Weights of a small GPT-style language model, trained from scratch on English Wikipedia.
Architecture: rotary positions, no biases in attention or MLP.
Training: 1565M tokens, 11941 steps.
Each number is 128 + 32 x the weight over its row's rms, rounded and kept within 0 to 255. Layers, rows and columns count from 0. The size above them is the row's rms in percent of the matrix's.

# layer 2 MLP up, 1792x768, rms 0.135, rows 708-774, columns 0-31
size [102  94 103 101  82  77  90 117  85 109  93  98 107 103 119 104  85 102  98 102 103  96  92 102 107 104 110  90  84  82 100 121 120  85  87 100 113 107  78 113  86  99 103 106  73  85 117  99 104 111 101 109 117  98  97  92 100 100  73  97  83 104  97 110 116 100 104]
[[ 75 156  66  93 111 142  87 160  89 130  46 122 168 148 111 191  92 180 108 109 173 168 177 124 158 133 113  79  71 159 101 134]
 [159  89 112  94  90 144 102 125  94  96 138 152 131 118  69 145 147  66 185 121 149 149 165 129 182 118 175 122 110 151 150 169]
 [152 148 125 118 109 143 130  96 126  91 110 116 159 142 122 151  83  73 164  87 125 131 135  78 112 145 142 142 177 125  95 115]
 [142 117 122  89 226  78  78 132 140 112 129 141 147 145 100  78 121 126 120 173  99 156  99 114 173 113  64 163 150 107 142 148]
 [151 206 109 112 121  75 178 119 159 209 108 116 192 144 104 102 108 156  94 136 148 181 132  93  85 118  95 111 161  82  98 159]
 [105 122 155 104 148 109 110 121 133 153 124 175 102 132 135 139 103  97 111  90  47 111 122 146 136 168 166 102 191 156 114 147]
 [176 154 140 155 120  94 158 128 165 121 126  99 157 106 138 200 169 113  98 148 128  99 110 133 131 160 115 126 126 130 162 134]
 [133 113  85  75 150 127 135 193 132 107 149 138 152 116 119 110 131 147 124 134 158 128 146  54 111 132 148 176 117 177 141  84]
 [ 98  82 121 169 145 137  57 103 164  84 105 162 139  92  88 147 120 180 141  83 155 135 115  70 127 145 117 118 135 180 106 157]
 [121 137 174 109 154 118 110  95  92 189 134 129 108 129 121 161 102 121 140  98 180  78 102  91  71 144 168 157 118 160 157 116]
 [126 178  96 143 192 147 132 181 151  96 136 106 152 120 130 148 124  91 125 147 194 127 112 131 166 133 123 125  68 133  87 145]
 [201 163  89 158 182  84 111 147 123 146 116 123 127 137 109 132 101 170 158 113  85 136  86 100 145 147 173 118 175 117 106 102]
 [107 158 160 128 144 180 110 116 145 185 161 118 106 125 110 154 159  54 173  98 129 174 189 115 112  85 175 118 125 143 115 150]
 [106 129 183 128 199 103  89 127 134 153 123 152 107 114 176 103 135 124 168 132  85 164 145 103 148  97 198 159 145  87 113 140]
 [107 168 141 122 176 108 166 164 176 131 100  89 102 117 129 163 137 120 127 149 133 190 162 140 126 111 146 110 178 141 124  44]
 [142 158  75 131 176 113  81 164 151 192 119  67 105 145 171 118  97 115 123 142 104 145 118 141 182 125 110 119 123 174 131 147]
 [165 108 155 157 116 149 124 115  84 206 142 131 110  89 130 177  82 130 154 148 122 169 143 115 135 142 132 147 130 124  94 100]
 [166 135 113 230 105  75 112 131 144 146 183 160 165 169 129 125 158 146 124 151 115 116 165 169  97 140 141 127 154 107 117 139]
 [151 186 111  98 128 140  56 124 157 131 165 166 153 148 123  92 132 140 109 121 127 105 137  94 185 135 116 119 134 197  86  79]
 [124 122 160 139 137 154 109 128 204 120 181 105  89 167 116 143 139 103  91 182 151 158 120 221 116 103 144  87  88  72  66 138]
 [153 130  59 165 106 133 142 152 105  57  82  90 123 100 164 140  88  88 156 140  91 106 141 153  66 127 108 134 181 164 191  53]
 [150 178  53 100 115 126  80  61 187 137 122 112 139 100  85 127 141  80 129  97 132 135 133 120 162  95 135 163 109 161 136  94]
 [118  91 100  93 173  90 102 123 149 164 117  90 119 185  57 123  80 152 123  98 172 102 125 141 112 155 170  89 130 148  86 153]
 [127 117 131 134  99 130 128 127 202 110 137 144 107 158 127 144  95  98 159 189 129 146  91 102 140 158 138 141  87 184  77 159]
 [ 80 126  94 143 148 111 104 138 116 115 100 142 107 135 129 205 153 144 106  98 140 156 125 132  99 106 173 100 150 177  83 147]
 [133  82  83 134 103 145 139 138  94 207 117 182 150 126 125 120 142  94 155 182  50 101 141 141 146  51 140 171 133 126 118 161]
 [155 145 105 105 113 125 148 107 123  93 123 159 168 125 101  90  82  87  86 125 102  92  88 124  96  97  77 137  72 105  80 133]
 [118  91  68 121  72 106 119  85 137 183 128  88 160 115 177 116 148  90 147 155 130 125 113 207 124 106 131 120 114 115 166 114]
 [128  74 144  25 165 140 191 118 140 128 121 124 138 146 111 180 137  92 102 153 153 118  95  95 162 117 105 176 141  67 102 172]
 [116 104  97  74 127 127 109 164 131  81 159 142 118 151  98 126  78 121 117 105 147 125 152 143 118 135 160 102  82  62 140 133]
 [145 131  72  92  76 119 100 185  94 121  97 105 105 138 160 119  97 115  96 102 143 188 191 126  89 141 208 148 106 146 161  86]
 [103 143  71 138 108 153 131 165 194 176 133 170 100 194 127 152 123 128  95 115 121 123 154 151 159 154 180 123 108 143 147 196]
 [135 158 144 146 128  75 106 155 125 105 178  96 157 138 119 107 198 161 165  66 131 193  64 162 122 129  92 115 134 113  68 133]
 [120 162 165 156 133 167 115 138 123 111 115 104 115 146 109 235 101 173 110 130 106 113 146  89 123 161 141 142 144 189 160  86]
 [164 168 107 179 162  64 122 142  91 116 108 112 114 157 129  91 180  51 118 195 104  48  65 140  74  81 104  95 106 180 177 131]
 [148 154 170 134 142 119 122 127  97 203 148 150  98 154 118 176 168 145 134  96 141  83 134 133  98 141 131 120 110 110 191 130]
 [121 100 146 172 172 139 106 102 127 118 106 131 164  83  64 184 148 164 129 123 151 133 178 169 119 211  79  54 147 132 108 121]
 [180 100 122 117 158 138 132 134 167 143 112 127 144  92 141 133 141 174 196 137 112 130 100 109  75 153 118 114 134 141 116 171]
 [213 141 115 146 152 149 137 111 164 113 184 112  79  97 108 171  99 161 181  87  81 118 118 241 144 101 134 168 208 148 104  89]
 [ 55 174 109 120 148 107 114 134 101 114  88 152 119  86 145 108 161 103 185 139 148 116 113  96 197 133 102 161 148 172  48 139]
 [126  83 150 174 166 114  94 178  93 163 121 133 119  94  98 101 105 145 190 130 139 133  71  92 180 146 181 137 135 113 115 151]
 [ 84 172 171  72 121 127  98  99 150 166 149 181 139  89  77  55 201  95 113 122 145 149 119 156 125 139 104 127 151 105 144 122]
 [129  82 153  98 147 155 205 147 146 174 122 180 105 145 123  96  95 109 103 149 110 131 130 142 146  90 149 135 149 121 164 143]
 [144  77 142 169 142 135 161 148 153  85 119 100 120 108 148  73 123 139 108 130 131  87 127 156 130 134 118 111 109 159 109 142]
 [143  58 100 143 137 151 131 120 169 130  69 104 123 183 121 163 125 117 127 102 116 128  47  96 155  79 153  81  78 161  67  93]
 [154  50  96 101 116 110 191 164 143 153 100 105  98 119 115 160 133 111 105 123  46 119  96 133 107 150 127 143 135 149 193 132]
 [132 201 177 125 156 143 131 136 150 115 109 111 113 101 142 110 163 117  78  78 149 107 113  87 103 193 201 126 124  81 128 134]
 [164 105 133 170 139 106 149 167 193 122 106 116 135 208 104 214 143 139 157 154 200 203 137 137  78 152 126 228 198 155 126  89]
 [156  81 129 198 153 113 132 140 148 128 124  85  84 153  95 116 156  80 157  88 181 131  61 111  95  92  96 148 106 202  94 141]
 [143  95 161 156 112 109 152 137 173 128 118  90 140 125 135 100 108  97  84 110 125 134 107  84 193 155 110 166  92 202 181 125]
 [102 136  95 177 145 117 128  70 168 188 119 132 116 156 125 121  88 108 151  95 150 163 127 154 173 112 144 124 168 151 153 118]
 [169 108 170 191 148  83 128 151 131 107 126  86 107  87 116 133 166 102 134 144 159 121  86  77 105 115 209 126  68 156 100 141]
 [177 168  94  80  98 141 135 135 130 104  82 139  89 108 184 117 128 101  69 106 121 126 190  70 145 101 117 193 138  93 127 140]
 [191 157 145  94  84 118 141 136 123 134 135 148 109 121 145 144 116 120 139 176  75 121 165  57 129 126 151 178 137 132 104 153]
 [135 108 196  55 103 119 177 114 142 115 114 158  58 116 158  53 101  84  95  82 104 127  95 116  50 158 179 151 137 135 146  73]
 [122 124  95 227 120 115  92 130 163 132 105 129  72 183  82 159  99  92 140 105 147 127 141 131 123  91 139 147 164 134  89 117]
 [134 108  97 105 141  94 168 117 103 120 140 102 114 196 146  91 153 192 175  97 149  94 171 164 135  87 146  42  99 100 155  76]
 [125  96 129 174 110 159 142 162  99 145 109 130 141 147 206 113  66 124 117 113 105 104 120 120 110 129 125 122 164 133 110 135]
 [151  82 156 101 110 131 169 101 121 182 169 143 133 106 141 112 107 105 125 146 129  45 114 120 115 145 142 134 112 187 102 102]
 [182 126 158 170 146 172 135  88 140 112 114 158  88 153 161 118 103 131 179 224 111 102  71 154 137 143 101 123 127 137 124  75]
 [201 123 164  95 158 172  97 152 134 120 136 121 154 136 102 100 103 142 171 163 113 222 149  95 192 109 140 121 127 143 124 171]
 [139 132 104 117 127 110 117 176 107 116 131 103 143 135 112 184 104 137  75 167 181 183 145 100  92  89  96 181 148  64 120  75]
 [163 174 168 120 142 113 117 116 115 108 144 115 140 112 104 141 124 133 205 102 170 154 159 131 114 174  76 135 100 138  99  88]
 [178 133  99 106 127 132 133 151 147 156 181 144 163 100 173 151 149 153 120  99 105 137 141 154 119 109 155 139 106 163  90 156]
 [156 117 115 122 104  94  98 133  99  80 186 168 182  89 112  76 132 140 146 181 111 123 159 146 113 121 167 132  77 131  96 100]
 [133 111 106 140 118  64 156 150  97 121 111 157 100  82 111 131 129 150 149 166 131 147  90 110 166  95 102  96 153 120 103  85]
 [122  86 127 122 119 149 133 113 130  94 170 154 152 122 152 141 112 138 158 128 181  88 123  88 192 123 157  97  77 124 154 152]]
# layer 2 MLP down (transposed), 1792x768, rms 0.056, rows 708-774, columns 0-31
size [ 97  96  93  98  95  92  96 110  87 105  97  95 116 116 127 105  91  99  95  98 104  89  86  96 105 104 106  99  79  78  91 116 113  86  90  98 121 113  91 106  80  91 103 104  70  91 122 102 110 119 105 111 116  98  91  95  91 102  76  93 101 102  97 105 105 101  93]
[[191 153 118  92 165 100 134 111  75 110 142 159 139 144 159 132 106 162 119 155 141 169  75 179 128 137  99 198 101 123 169 181]
 [ 93  31 122 106  99  82  64 147 158 123 101 117 101  81 134 137 127  59 120 136 159 148 134 136  96 182 134 105  98 154 114 111]
 [ 89 139  80 130  79 154 113 159 177 132 107 158 123 112 130 144 143 162 149 139 202 104 153 167 109  87 137 126  52 153 128 130]
 [152 135  68  67 160 110 119 113 137  74 123 137 130 106 120 129 108 128 135 141  82 184  77 186 114 134  99 145 163 105 112 161]
 [ 79  95  83 185  89 117 122 109 189 123 169 122 119  95 112 114 140 117 127 128 111 156 131 119 101 130  98  96 101 141  80  89]
 [115 119 148 138 106 140 129 142  91  82 107 175 131 130 122  99  70 196  94 115  58 123 139 156 163  76 138 153 126 175 167 121]
 [150 104  93 137 142 129 114  73 142  78  91  59 134 138  92 140 155 175 128  99  91 140 113 112 129 130 172 171 155 103 131 114]
 [ 93 103 149 145 163  80 183 180 111 124 147 141 127 110  92  92 143  56 176 107  89 162 133  95 133 176 114 114 124  98 113 127]
 [188  87 115 110  52 120 125 174 132 182 151 107 134  60 104 110 108 162 163  70 136 153 156 151 143 107 136 170  61 141 141 138]
 [137 164 156  73 126 125 148 108 193  94 142 102 156 159 113 159 147 128 128 128 165 122  77 109 123  92 127  85 146 105 115 122]
 [152 156 129 174 207 174 146 126 112 184 133 183 173 162 178 200  94 139 136 135 100 186 123 143 106  88  96 104 148 108  95 125]
 [142  51 134  89  78 104 168 124  91 173 147  99 133 121 155 159 150  91 154 161 123 139  83 169 134 127 161 160 144 118 125 164]
 [ 62 102 108 138 130 136 149 126 103 132 134 196 168 131 105  92 159 111 155 208 176 106 186 134 110  81 161 122 138 168  82 111]
 [154  50 122 118 200 176  94 128 144 165 102 132 114  94  99  61 111 177 157 199 105 150 169  93 119  60 170 103 179 123 114 145]
 [126  73 109  88 161 152 114 126  94 155  50 158 143 130 187  78 115 175 129 116 132  93 209  84 146  65 131  81  73 157 129 145]
 [150 192 121 139 117 136  70 128 115 165 139 115 134 110 184 116 121 116 112 171 116 150 137 127 132 152 155 133 139 161 121 152]
 [152 115  96 112 151 113 115 128 125 201 115 111  75  94 121 193  66 108 145 112  89 151 117 160 134 214 132 116 146 137 111  97]
 [118 167 129  96 160 135 124 122  75 153 102 115 182 129 120 115 153 145 139  82 180 160 103 122 122 117 136 110 143 125 144  68]
 [ 90 107  94 124 143  96  91 176 154 139 129 118 115 129 123  89 154 117  83 114 167 178 126  60 108 147  99 119 131 145 118  94]
 [ 38  98 165 125 143 149 154 103 164 146 134 161 183 151 103 148 110  88 111 139  68 116 140 185 110 118 132  92 118  26 114 119]
 [132 118 122 148  89  87 140 127 132 107  61 106 122 152 208 141 117 107 126 139  97 125 109 176  77 167 170 116 170 138 153 143]
 [181 111  84 188 144 182 123  95  96 152 115 105 145 121 136 116 105  69 163 110  86 100  86 102 175 133 142 147 157 149 129 129]
 [ 74  79 100 124 142  63 124 114 123 135 136  83 127 188 104  66  69 139 100 117 139  72  87 105 155 153 212 137 124 222 107 145]
 [125 122  75 149 134 159 154 188  67 125 173 102 107  90 162 104 194 121 105 110 119 148 126 153 101 147 139 137 116 118 106  99]
 [118 135 187 112 136 131 117 168 129 108  83 123  85  65 148 127 155 179 107  81 152 166 167 127  76 124 172 154 108 143 134  84]
 [106 136 142 144 163 186  65 131  51 137 161 125 133 190 128 152  86 123 127 131  72 149 116 111 121  97 119  90  88 112  94 151]
 [137  64 211 106 133 114 108 147  99 185 162 108 187  73 125 137 175 128 151  90 114 135 102 141 135 142 157  95 143  61 237 130]
 [119 105  80  82 112 161 136 123 117  99 129 111 168 116 127 123 138  93 157  83 145 184 121  97 124 115  83  58 125  54 145 168]
 [140 136 115 150 161 146  85 105 116  88 130 127 107 144 159 121  91  87  83 105  92 113 197 194 134 103 171  92 155 172  98 117]
 [130 172 142 105 190 120  86 140  98 166  83 153 124 122 205 122 103 182 107 117 116  83 116 133 103  87 112 122 126 124  69 123]
 [151  98 119 169 151 133 168 135 114 124 145 110 139 145 142 106 200  98 134 179 131  86 101 137 177  80 128 174 191 154 121 138]
 [ 79 139  91  78 158 144 154 134 136  94 140 109 162 151 126 139 107 105 129 139 111 111 112 117 178 110 133 157 127 106  65 151]
 [134  87 152 123  98  79 164 144 132  76 178 140  44 162 142 164  47  97 156 144 139 141 147 181 128 148  70 159 150 126 132 119]
 [156 170 139 169 106 175 175 176  55 135  99 159  98 166  88 189 146 169 151  95 122 157 124  84 122 129  74 120 158 143 157  93]
 [157 129  77 150 164  96  98 160 120 154 114 102 176 157 139  48 170 119  97 107 163 192 119 126 146  90 138  95 154 134 118 136]
 [136  96 177 108 147 140 118 147 147 184  83 129  86 139 138 164 142 117 111 120  76 146 107  73 117 134 150 116 104 130 165 151]
 [125 142 131  98 170  79  93 104 144 152 111 149 134 126 126 155 110 127 140 153  95 157 156 132 161 136 122 128 185 155  68 114]
 [179  85 140 154 132 106  87 114 148 165 142 126 136 125 113 130 136  68 143 103 133 146  89 107  93 127 124  94 102 154 168 106]
 [ 70 141 170 125 176 189 154 151 107 147 147 113 140 151 124 105 128 150 120 109  98 133  91 143 178 162 128  75 125 119  93 152]
 [156 106  92 104 118 116 142 167 111 106 140  87  98  73 120 132 104 105 159  99 131 135 176 132 117 114 102 117 184 132 127 121]
 [ 70 132 123 131 153 113 102 150 118 162 111  96  98 119 187 115 116  92 131 114 138 153 163 128 123  99 133 116 162 114 134 126]
 [108  87 111 123 101  84 128 129 144 147 118 156  56 131  83 117 163 112  74 154  68 121  73 159 102 141 119 188 125 142  95 149]
 [126  89 122  78 128 144 234 123 101 186 132 126 145 150 122  47 127 102 129 131 171 126 135 180 145  56 112 149 224  80 140 121]
 [112  89 180 177 122 118 123 144 116 140 141  57  95 128 144 156 144 103 150 161 214 103 172 145 129 141 101 137  98 150 183  92]
 [147 145 101 162 139  60 135 101 138 148 118  86 116 179 105  84 165  81 127 106  87 114 125 133  99 121 179  98 126 127 186 120]
 [118 120 193 144  96  77 161 163 144  79 103  82  81 169 119  96  96  88 167 127  73 102 175 130  93 124 132 122 129 139 113  99]
 [151 150 138 139 166 147 132 155 149 126 109 114 127 137 129  98 146 129 104 140 192 117 134 102 145 177  93  81 150 151 156 117]
 [149 147 150 195  88 140 128 150  96 183 164 134  93 120 115 121 119 127  90 159 100 144  92 150 153 139 151 118 167 112 176 149]
 [170 131 171 130 126 125  94  56  75 182 194 105 111 140 130  95 111 101  87  77 149  66 107 151 106 156  94 149  42  46  85 111]
 [124 109 134 133  64 154  98  86  40 107 181 119 166 104 156 154 148 112  86 147 120  92 150 103 126 117 156 151 144 205 145 113]
 [145 165 138 165 107 197 166 189  85 164 156 150 106 201  71  86 112 143  62 110 135 126 118 172 110 105  98 156  67 116 101 131]
 [165  91 124 107 138  83 188 163 131 110 142 125 181  80 100 140 157  83 163 141 101  92 115 120 106 107 132 145 139 145 114 175]
 [116  86 117  91 158 118 102  93 133  92 108 121 163 154 177 153 167 104 137 171  95 178 186 144  37 148  93 148 152 121 115 159]
 [111 120  67 137 122 101 195 139 166 147 159 104  70 136 115 132 122 135 171 141 186 112 159 115 122 165 120 126  79 172 146 127]
 [168 122 111  54 134 166 160 174 161 140 153 153  73 143 179 111 161 164 120 130  66 158 109 107 118 148 182 108 135 135  98  93]
 [143 194  87 111 127 115 187 165 196 157 166 186 117 159 110 135 154 172 133  92 120 155 160 177 119 177 129 170 158 111 167 161]
 [158 120 157 123 154 114 152 159 119 233  98 112 104 152 152 153  73 168 130 138 155 158  89 119 138 106 126 106 174 136 155 186]
 [121 146 175 136  84 124 113 105 160  51 137 116 109 132  91  98 111 166 139 105  88  93 116 106  89  81 137 156 146 114  95 117]
 [136 139 101 124  65  66 124 102 117  91 130 131 117 134 117 130 125 191 104 138 164 109  86 118 112  43  80 158  81 131 120 113]
 [121 176 168 108  92 182 132 126 116 104 128 191  91 148 142 119  96 149 149 132  97 108 213 230  85 110 132 142 153  75 164 146]
 [150 175 136 130 156 167 116  71 113  77 185 119 114  93  81 171 141  84 173 110 145 116 133  74 112 148 106 116 104  75 150  91]
 [163 146 122  95 125 149 144 157 115 142  72 105 132 129 114 154 116 108 157 112 141 149 101 116  94 101 124 142 138  97 154 130]
 [106 173 116 132  44  81 155 120 171  90 139 186 143 130 110  98 138 125 150 127 158  69 137 141 144 122 145 160 210 138 160 104]
 [138 132 174 154 109  72 115  79 156 141 133 118 135 134 122 103 166 162  61 135 155 120 164 124 147 154 131 122 161 154  96 183]
 [ 67 170 100 113 181 117  90 167 140  99 142 132 113  86  89 101  63  78 183 140 141 181 163 143 104 138 106 127  87  45 126 121]
 [ 81 148 131 110 174 137 136 125 109  77 126 175 136 118 162 191 136 141 107 117  83 172 127 146 216 118 111 124 153 159 125 184]
 [ 94 105 153 163 170 107 128  45 161  99 137 118 135 134 179 152 119  92 119 140 163 111 113 170 138 123  76 100 105 102 126 107]]
# layer 2 MLP gate, 1792x768, rms 0.13, rows 709-774, columns 0-31
size [ 95 103 102 108  90 107 110  88 105  96 103 109 100 123 103  95 106  92  97  96  92  84 101 109 100 114  95  79  81  91 104 109  89  95  96 114 102 111 104  83  88 103  98  75  90 111 107 116 112 108 106 119 102  91  93  94 117  86  96 110 106 102 102 104 104  99]
[[140 112  77 153  76 165  66 105 159 137 116 131 142 155  73 102 156  42 122 175  93 107 109 153 177  79 167  86 164 103 111 160]
 [126 119 105  88  67 153  95 183 155 132 149 129  99 143  94  70 135 158  43 124 140 115  81 189 120  90 166 115 154 123 169 114]
 [189 137 163 156 103 119 148 118 133  89 110 123 152 104 186 133 152 163 201 153 117 114 131 171 155 141 127 148 140 111 187 101]
 [200 187 146  72 131 178 177 133 126 213 132 129 159 177 127 127 100 113  93 111 138 181 113  71 142 111 150 140 159 127 124 185]
 [156 120 115  97 103 139 105  96 139 165 152  79 151  61 136 132 162 156 146 186 147 109  94 144  99  94  70 146 134 116 153 111]
 [112  95 149 196  82 119 170 135 117  89 104 124 187 134 157 137 159 135 141 136 176 102 116 116 103 152  95 132 167 140  86 127]
 [ 88 117 124 160 103 164 124 127  92 106  95 137  82  92 114 101 143  51 194 142 146  77  61 122  94 114 181 107 152  66  97  83]
 [143 118 176 129 124  96 173 179  50 100 161 115  79 155 157 117 170  74 107 152 139  99 141 147 121 138 137  95 163  83  98 111]
 [ 66  93 180 128 159 159  97 135 128 187 147 156 163  94 106 179 140 174 178 104 114  89 132 108 111 117 138 140 112 212 107 167]
 [118 172  73 169 202 139 119 196 127 116 137  70 106  77 148 144 117  79 177 196 195 122 119 142 185 141 117 126 198 118  95 146]
 [107 103 178  96 109 194  71 157 112 128 132 107 127 122 187 154 149 125 112 200 128 108 125 123 124 140 144 118 129 117 127 153]
 [115 142 136 144 174 139 159 155 115 159 162 115 131 146 142 115 209  60 255 129 108 132 122 105 112 115 112 128  83 134 128 115]
 [129  94 125 111 125 130 137 120 147 124 155  90 138 143 125 121  98  79  86 102 120  81  66 166  96 110  98  80 101 136 151 159]
 [ 82 167 134 117  87 183 152 134 135 171 129 138  92  97 125  87  93 110 133 153 182 149 113 130 134  96 138 132  98 117 120 120]
 [109 138 125 121 137 110 104 199 131 132 157 115 115 118 148  84  44  81  98 189 130  94 168 151 138 124 152 112 123 114 106 116]
 [ 87 114  92 117 105 166 110  87 120 146  77 128 109  79 165 126 121 106 199 127 125 142 143 160 105 143 111 130 152 146 148 146]
 [ 87 158  78 135  84 184 197 135 130 179 126 124 107 117 192 119  94 166 118 173  84 150 179 121  77 109 149  85 146 197 125 119]
 [104 144 156 117 114 157 123  94  54 111  99 107 131 147 133 131 118  93  85 180 121 107 143 181 154  99  75 166 126  70 112  88]
 [ 85 106 124  80 143 161 155 113  93 113 114  68 119 153 184 161  86  89 135 162 115 187 128 169 126 127  72 141 168 137 157 182]
 [160  93 112 144 131 146 114 164 123 170 135 137 137 121 135 145  82 135  77 109 172 144  96  97 160 108 115 119 147 112 118 180]
 [152 177 168  74 153 145 142 117 144 130 100 121 107 132 110 185 112 153  71 168 126 122  84 145 106 134 100 148  86 147 154  92]
 [148 147  95 151 141 156  92 147  89 108 102 131 156 127  65 127 166 125 144 175 127 177 160 176 153  90 145 110 216 144 184 150]
 [109 129 140 197  94 105 130 121 101 145  56 102 136  98 171 133 163 118  86  72 168 152 181 153 114  96 146 157 114  75 137  85]
 [ 36 154  81 139 102 121 104 130 152 180  92 102 180 192 106 162 113 177 126 161 120  73 106  91 113 167 128 148 180 130 130 134]
 [114 135 128 132 150 165 123 182 106 187 163 118 112 128 117 139 122 153 108 181  70  88 187 156 172  57 155 147 139 138 152 149]
 [146  86 158 120 119 175 136 131 118 145 129 166 202 128 126 173 168 150 144  97  98 143  76 130 122 149 138  78 130  98 226 150]
 [137 142 101  79 115 174 134 119 118 113 168 117 123 119 161 136  91  64 148 116 136 135 107 136 125 120 132 102 125 111 137 143]
 [ 86 132 134 151 161 183 209 156  77 144 127  99 123 186 106 186 153 138  81  95 175 140 127 140 125 149 135 100 154 103 135 130]
 [121 193 180  93 166 127 109  80  63 118 139 127  94  95 103 141  88 123 140  95 164 126 126  89 135  47 122 111  73 129 124 133]
 [105 105  66 170  86 215 126 231 107 109 118 149 119 103 101 124 148 132  59 157 105 125 120 139  84  95 162 126 225 108 120  94]
 [ 90 227 138 119 123 136 161 119 158 173 137 133 121 169 109 142 136 121  89 106 116 124 188 196 155 166 121 110 133 119 139 147]
 [ 95 115  93 165 136 123 101  78 165 155 136 127 159  90 140 154 156 208 148  68 202  73 182 119 107 104 155 113 156 127 118 168]
 [ 75  57 107 167 143 118 114 148 112 113 124 115 173 138 115 140  94 153 103 128 149  75 166  94  57  82 146 151 101 109  95 130]
 [101 113 158 125 128 150  96 177  68  85  93 102 155 129 168 124 123 106 103  61 147  66  73 106 146  78 173 149 149  59 160 135]
 [102 153  94 129 114 133 180 172  76  93 132 134 121  81 130  66 148 118 120 130 128 135  98 180  80  87 116 126 108 138 111  97]
 [ 92 117 136 110 125  92 111 185  79 120 154 161 103 117 139 104 116 109 143 129 161  97 119  89 252 129 169 116 145 104 119 122]
 [ 51 123  78 107 127 139 101  87  94 152 131 157  71 168 114  88 167 128 135 135 111  77 141 135 148 124 113 174 127  94 137 111]
 [ 51 123 113 147 164 145 159 189  93 116 161 131 116 168 121 114 138 127 109 147 146  71 101 120 171 107 141 110 103 129 117 126]
 [122 174 170 116  91 194 160 133  48  62 134  73 141 167 168 152 133  77 112  73 129 187 179 113 165 175 162 128 167 154 113 120]
 [141 135 102  87 129 123 144 106 169 119 140 174 180 132 142 155 132 111 111 171 149 167 171 170  79 105  98 169 125 118 128 190]
 [140 139  92 178 144 109 108 129  98  94 148 183  94 208 130  96 129 119 138 167 102 124 138  98 135 100 107 173 144  96 118 126]
 [154 159 128 150 180  91 149 140 137 189 154 153 111 118 111 150  90 152 170 168 108 114 136 152  95 112  93 105 123 169 187 163]
 [130 111 106 139 116 140 162 134 103 154 141  66 157  69  96  85  72 145 107 134 125 105 168 132 136  68 125  87 136 124 141 101]
 [119 122  90 168  84  82 119 139 116 106 110  71 121 155 142 155  72 121 191 107 161 126 189 123  78 153 122 132 212 132 131 110]
 [ 98 104 158 126 138 154 124 134  91 104 128 149 166  97 105 127 107 132 113 122 163 118 142 128 152 114 106 141 117  97 116 106]
 [118 117  96 132 132 110 133 143 106 114 110  82 141 156 152 136  87 127 185 167  87 131 162 146 160  85 104 143 135 139 111 109]
 [223 121 119 116 190 108 176 150  84 136  87 132  90 181 111 131 149  71 165  97  90 161 194 118 116  97 147 132 153 180  82 158]
 [118 134 141  91 142 138 177 137 127 140 175 141 114 113  87 174 131  91 145 140 135 166 149 124  83 188 241 171 157 109  35 121]
 [109 170 134 120 149  93 189 155 175 135 124 163 192  99 121 129 136 149 155 120 168 142 178 133 111 201 165 141 118 218 133 155]
 [143 145 172 117 132 184 126 168 105  94 111 154 100 139  97  67 110 121 117 115 127  93 105 109 107  87 137 144  93 138 110 144]
 [163  83 158 113  89  91 143 138 147 143 133 134 100 145 185 137 198 115 118 158 146 115 122 130  85  72 110 207  89 107 121 149]
 [ 98 139 143 166  84 100  62 130  85 158 136 180 115 136 148 154 111 196 134 110  99 112 107 201 140 150 150 111 189 178 153 135]
 [183 131  86 127  76 138  92 152 118 137 124 138 122 133  90 178 109 122 168 159  73 139 149  94 140 120 157 154 175  95 102 130]
 [137 149 121 185 129 113 172 138 128 144 124  78 193  69 161 138 125  76 109 136 114 103 154 143 126 132 141 129 100 202 163 120]
 [ 65 115 112  65 117 110 169 133  92 181 163 125 186 107 122 140 137 163 136 171  99 169 147 124 149 165 125 137 130  87 121 163]
 [140  84  88  64 142 103 114 139 104 108 113 191 144 136 162 151 151 169 149 127 135 112 137 106  87 115  63 128 105 137 148  84]
 [129 100 157 142 116 138 100 122 128  65  73 138  69 118 170 171 125 142 152 141 136 115 140 180 134 113  90 116 128 120 118 110]
 [158 188  77 111 131 103  78 122 163  92  96 108 159 136 119 104 112 127  90 106  91 173 142  89 127  94 143  87  62  66 103 140]
 [149 116 117 146 147 203 159  74 122 107 122 159  96 161 120 168 161 129 140 147  50  68 139 214  82  54 122 115 112 100 182  98]
 [120 107 175  95 106 154 116 135 150 173  67 140 160 119  89 168 133 158 163 123 116 213 180 125  85 115 172 127  96 141 154 177]
 [100 156  98 145 105 129 161 118 151 132 178 158 140 126 106 110 188 138  91  84  88 153  90 101 178 155 113 119 114 206 153 153]
 [138 130 142 112 122 147 151 105  83 136 119 117 121 108  84  92 131 161 163 121 179  94  17 138 132 137 114 109  72 149 135 188]
 [117 120 113 180 177 129 128 160 139 133 147 172 128 140 159 116 155 118 153 127  95 119 140 103 131 104 119 104  74 146 123 126]
 [118  66 130 132 101  71 126 128  78 132 142  96 120  99 126 103 201 209  70 147 185 100 103 156 128  63 112 117 127 119 125 109]
 [177  62 139 147  84  38 178 117 144 159  82  94  97 155 126 106 149 121 155 154 169  89 174 181  96 132  73 115 111 154 104  93]
 [127 141  74 172 137 173 122 162  95 110 127 158 116 151 166 116 115 125 157 180 133 125  83 112 199 108 160 143 155 177  93 168]]